Weights of a small transformer language model.
Size: 13 layers, width 384, MLP 1536 squared ReLU, vocabulary 3865, 23.5M parameters.
Training: a variant of Muon for these matrices, 350M tokens, 10691 steps.
Each number is 500 + 25 x the weight over its row's rms, rounded and kept within 0 to 999. Layers, rows and columns count from 0. Numbers have three digits each. The size before them is the row's rms in percent of the matrix's.

# layer 2 attention query, 256x384, rms 0.0802, rows 0-14, columns 96-191
095:505560514478494460490473489470503532474517483514518517472530500450510450471490440510504461520470502523461528516485468489488479525501453488504494540551491504499470489510486529487482470527481505527484491515481512488518496454511547485500509454556473443542479533468524454506491466464504521501
086:479491501474479494507489509512521436436488498471517473478482476498492480519487549479517494480537514519511510543462485513504474551490505511501494502521528462511500527524489525520534469512483456517522533491557483524557478472482492532477465488524493491520542506479521541528539470498521488515
096:525504473488495499578525540490559484486472534419488541500523499499532450506495487489495510499507482509466537504478485521451474493510468502528495507528453531494505507485537507502542509520507460508526505527515489514486504535495549522504495502561505500486512518492478504500504514482527510457
087:499544479470489502479489509462484482479545522517494491428494483515535483498464452506475466491494501505479514487483511497494487513489521476530513486520473465556469539499450512506513493528508499544472533516511527512481465491518493514525484482539493480546540476478526528536475479450485505521
111:507487460486494496476506529445495491485434516509505503501513477518502487525513523524526508516529494459491495492488529487504514494489515538465499485484494547496510514462515547522490494527499485476519545476501562515464499538521486509538547553471506517470455477556478487520517508530466454478
103:502494504510487494470520470489530489496503492513498471488493468526530486474497487533516487504465473489475515514532531543488471489488449487539477525615533549505461487468498508467492465522530499514507512474468506449487459524528548509528500519507477516545513487554513471498533446449511536504
105:491465521486503465492456482494479504487498447496476458527519471527451489470503569490526507486485483538518486511505543510473507503529518552491509482538551528435483450505538502483490520479466453477484488488519536468504529461492496488505468492494517475492494528544474513496532498524495470521
099:490478561478466493538520502505483506467554468515510479511509523534489523491480461476483514508521509530517507520492552522506504501463445526499522495536496516431461474523504512500513495513458467495538492537513529454506525465478422511493475493538508480493527574516521522499503505471507492444
100:478497504485503555497508477498545465500488507487516518506513533474527482520503514512511504497519532466509475509457498529484530502492465483521505538526474495483498503520493490499470516517561432493498482424472535495509516498510510486539504553535523505492528460521467502480538512521525518457
086:499515493501533553515522514514495474492515495474538496471515500474488511511496532526537519499486472489481480540506514475511483478501495513473522527532485499474510471488537478529507513465512496504524485517504493463514524517447486529479468495511497495519448505501483499482512487513455509497
105:480505540464490507521498511514491529492521446508485504508462487497495457444526539520474494466509529505510500496481452510496459475550516487491494479506502528474502496555481500502503475498528502510491537512509456504512501488457528473518500514548514537491517503507490490474480503529517496511
103:501533509491488499463518469498493509511456494517498482483513500512515509503491446493528435506546506529520535499491466529500524526475515487521456501483556519543520481482462472484496470536493509531485500515488554476495480487462461503491519518498502496486525454516488451488512505476497512493
089:501510504530491465536473488489486484506505447505536464517515505484440485554475500421510516474511502469511509493496489469535529442524477514493506485470504460486530465455498453529507527510486515534487486503541474499464452508455501523543561457520482475515482527503497488500476496497477516540
087:495562506516515502514520478474493508532520517534523472483503530489491456524473466475507503465491518476494499515488476488465506468502473490498520490530476491527498476518488456476489524493507503495534507514495531469507471492510580488552499530540438528497493504482511493549508478480517494494
107:525494514520480506495528443514488502533486549513496447488452460498534498543502497470487482476526452490504479502555530495501487519533513498494479484529537504525507524462501515507517455545506485532497528523524510517471523485497525415503482506501532508500497492489520476529473524528497463486
# layer 2 attention key, 256x384, rms 0.082, rows 0-13, columns 96-191
095:515453524490515535493467545508456494508494544503482501517524480490490509490528540498489541501484516486489477498502484520539482514466529487523511527531487461532461464478516499515485504482466521461487461485479509478490516539522496504489504517478467531511556462486496523495480466476457478488
103:488480542544487505493493490521525521500509540536518512468544519496470481463516502439520493532451550531496550514556508461526504529458529509488484519468478529495497466502505509495476540472497539448480523517476500531454525470509523527469503458491478500457485476489493492502457484494494478488
103:517470510463486484452485528473512485512504547490555518495509510506505493491519523453500486540421503479474516543522455490515509488520501552467516481484542504459490470515493516511506487495505481450504474448537508530511467463542517487484494505514516464534503465531514492488496496546476525509
091:459512483492492544491478476521488501506492511548500544502515519482492470452518493500460468506449508521450526513554522500488481528495525529528474514495509517471433522547487514469517501483533495549483467522471508513435501561519513472481488543464453490499534509488487453452469546501527523497
105:529531468486503427513499495456508533485548473508520492465514498546492506528450525525560467488476498510494499487471483497476523485541467484483498490441507495482512513524495511453509475476486516566462485483529486487474504512511477495485520509478492452500526566471523509487496507502510515522
103:474507443451514513508464492516457501528504526533495570539487516485517470494500465487487512514510498504527543530480487512504552528488504513496536500485485484545503523520520549516506516501512557497481522531483504527478516485525482539492521490512500529483483492458528585486492529506510499451
101:529532475501478527522473532528503514507545520502488505502474530478538483520514492496482545539504509489478510491482443551515496484554505507465526503487481500542522463486519505498464472503490506512523549499516491525534473508511476467531499482482467495444469533477531453533506485508435491511
095:486540462527550526541402514493468488509483534473453488503484490463517477516478552485546525492509527515526478524475450494481541524549466501474503529476535516490527507466512504486505513493495523516504524490511515539488552492479499459530477493492509522469472548559495516523499514538476505514
101:514479512517510496468464536484510511496503524525491536467488479470476474534498465528532484533495471518430531547523531518506510508494485481497472485450458515504506533513548537489543485502507531537471497531539503459506524550516542489502502525531475497478504544439515514527514471541485510481
092:522515509496534503509506471513559485483511475555494508521471481511492494484521524477510480484494476530520531498512484500504534504495472505511503477567460452485519462475492533477489491541472467494499467468515470538494525490495483504520574531455485496492540490470492488516494474503509505545
108:527483482460496513481492529514499467506499497486524483482451510481513558475485466492513521526477516518496497529522469475520553483464497518529493518482508490535529471509504500498500519500504499495536488508477531475473525520523487535542458493450494485467493552508537535505490465506466487486
096:500510477535513496529490480490479529484545453475512481481516522482523463495515532497512509513523510508544514474496503499505478469518484504523532540513510511490489473521494476538521496475485522509488522504504484419488536484509485499502544495530475500498501473535464522490528494429540424508
091:505498503547511469505508510480472488489562506507504541505502495522499526467479544508512496515502506516499509521539458485475490524502500500461475483476488512462488499495535455525508490474451512490499523465559513505482512538488528450456474485548507504510425513493527488533496502509501485524
092:496510500475446480502439481505530473532507494533519471502509501544495495510524517508523505507438492513529516525529510514476516499438506496543527492510502476466534489489519473507526504538480484478522451485519479496495513548531506502516535508513493516481500531531474495504481499504531489473